Part of a small language model's weights.
Size: width 128, 3.89M parameters.
Each number is 500 + 50 x the weight over its row's rms, rounded and kept within 0 to 999. Layers, rows and columns count from 0. Numbers have three digits each. The size before them is the row's rms in percent of the matrix's.

# layer 6 MLP gate, 512x128, rms 0.298, rows 499-511, columns 64-127
089:435573399485551444477477481481488446474503600457471460513438452409530485526482553408536502546571494511476470486451452496490623572408392390511595493517453545428464505443485533401426506500422509
102:456425488539518515542426418542476537480514554443524519510497501448548562475503496363470528593459502541496554485537485601481544544530601499500461513474517487489519486581401580517475519491500514
106:525543597576470426513539532573521539458536403437516560488525483525483589555451509490451560493432486561537548461518437497430430471521560522515504536493422447548476553521590561466489531555523390
091:526519529538533509415644577498482525481430477470512523516381560459427507634544459461470558455552443493542472455491500485567535406529511476456382522504463466455512476424461445401514465443524466
106:495489536435491475574497529462463570432490516460425527525437493535464470482559510536453542509495536475570495546510500497488529485541579494435463558463585534532584524524349523608435520451443540
091:549497479445534544442569541498662437546604536530474472506531383396474463529514467495473443498550543496455452475467440595483524559546439457365569535512477472501522484510481491436516572516594540
084:507559472502462476548550471469488568385491477564483554520408483532523508413430477587548522529571513533477553560492472471565477453572517457510544450552432483627449575431584432478460532493414619
104:520525564505551525486499436534527564458518423424534563520601535540491505423609490508617612443538468557494492422413491498570475545599485446448552540544537474515525491553500529433525517479508539
102:551501505539539536510546565638521453521399522517538599503541508511416406516484461488493437579467444444528460486518551494533590510511539431510495462545434580418516504466525513487596497546367552
104:605594477482478487504601529431523515529504568493508595494557495435515469505560482541456457482519522480484486427552478459491566594609438429512488436465442527517527483615541599508476579492545412
105:552486487497452515454467562563541508494673474525597532476522386487465363434568499486488498521538488543466507492503469499476445450467404520430612571440489505460562487508511459454564607507428526
091:532581481537544521526443497449533528533522446450460491467526452495555457438537492563471569617466507505500459494476509486451488516566482620522514552352476438459527486505556434492533461401513494
104:444379601522494472500491465595538432519514490501413605417530565526521556501492458465522512444557455493444531464485505432488481564499451480485414486460498581435560492512502477396547399528516556
# layer 6 MLP up, 512x128, rms 0.299, rows 499-511, columns 64-127
099:449537451531494449555500500534565544441544563603451515600450570616520477613467483520532521528479479473546491509553386478560521539453513507540538500470519469498473518506538485413486557482500437
103:493558472506473448491499527452549476492518496492460449487520441492513465494510548625514495385520487463541424464522552422518439427410376498500551522490454547529506580425526428497516525497514497
096:481567461416458546607537507448560506544458517477582459500548459421444507454527543532453536492448474468434515520604596516534465522596526495465569460525460541506397460527518451505447530469528483
087:467539482434530444523500478528536516563528507466544455467580397472565516436516550526542455499481532456557465599473523472553454543485551478538566571404490450555456499633482574599565433478415470
107:453502509454592518525490542558585516400583621514467476535489492515520516406569458471406426437491540460607488588500452460526534552438586437478396545475483484511517557520421512518463567481464454
096:437400448550462495567466431531413471464542496440407560516519507418630509462519424451543482521437534506598520592437437489525531578497438501537392434562568573498458541572482498491420513422386462
093:454565495466494479529542447475492530400475429524520561546407493515467511432419486541565512532495499523485580528524461503504522444456485447540575436521441562609377543425577430463493558487446574
106:420517412554443500466401492363444475544494532535567466447491504443470434522512506590487523590549543401498501515521486531507539578539578537618488455475471471470464447545506525422487418565460525
103:518466519474454456540481442458507480433467463432381489512473523538549562522429583510519463403495496557524600373472583568479554514489400534527514485455503420575477479448473487467536480616541452
103:555526496502475454401569604496483520463524483554492555479530502464454471474513510537420491446497467484534490421480474425569595619637477499495558413448388491418555545572452516448536486529513498
096:451491470544461484578493450497556406516404448568396492518484565450628468544465490463515484522453517493551437525545553466483498525494499488562357463402480526472491520511561507526456465467449484
100:527455519484484521511665477483510503454490506508549514401540538469512479386461443495528521557471442384567558622459531481480528511486512575528507518416520536451513494562428511497521502547524503
100:464551362522530478532475549530499596544459597482574467491559412430557453453495434404488508459491492448504494455562557499468494557444506518597453493495453499421373525542512543547502482531543463
# layer 6 MLP down (transposed), 512x128, rms 0.136, rows 499-511, columns 64-127
088:401482560541470475461466457530545494464513565541477544543458479487521458517467428460469482462481440519500503546494459517558488457390515430530517513500467382522504526432537523399490538474454407
094:563589541465583553462446527514489503501475473463407523457520510463457485486596490537543440614479454518414441443449500556516540527453596495491454447491499675464520545474544501554500539471538550
104:450600492521466493493485518391484492472556517490562502489465544505396417538509562473525483446495404586470540556572507473553519474533476574446482469518535542549533472500553463320515493439451517
084:456514521526529428431538533480476500547428492532530415516470492496451453524511497487529533427526458514563554578498438452590536503462578559530489402510471688480472442474355495494495465421498547
102:552473484504504460453496491491531519496488530448517547500538475576494411434467480556469598570488534561559444537614511500495550499437576477478416425489504468499515572537530376443443570529495568
095:481433584446488522497512512551489473366469569545482516463527462481543558547458421471572472465481514523653457473478519556525535599511505460608559441516495542568529538434487452557557545421510492
100:437536487506503504585541532427450548430451470487490458439473490503579544446469497547488537551502538446549407531486524484571543434610523501526460512538502305497543445454532543475468505448580543
100:468471435550439458431473487442436532587515554499464554491407458482484481566525511469531450525496515381501533443479532427481428516487516508517459433503469492456425542497443601426456478506398434
099:479614550447418412499517523465517498449573492402409547495490492529578475480432542514506510534482500491507579451507615567507495443470477567593518483462416441543489471494493503450415554479499457
107:473515494380460499467550476443506496497555432520510477445523526511493518513536541469522659516411432410531501495466502449488507592593511404622581514560515457454564504546475461619479567459440522
098:465456621540488425500487547475469533432465413484480541488487529507572560537503550472552416558487509507603404640462544521616524535582498535461497504467456663499523540487562528532499477523462529
099:483499479505512506486568494451487438461506493503476567478460472582497531444425438529554459489470567476449488493446442421461421476535563532543571681413464411507520493514499529471482516500562524
106:458433474486444423431538425391390477405508526516508476498435629599439507440395484533495498510521474484528482525483508504501465562555521538452578492503541515485424545462537593404451472506549462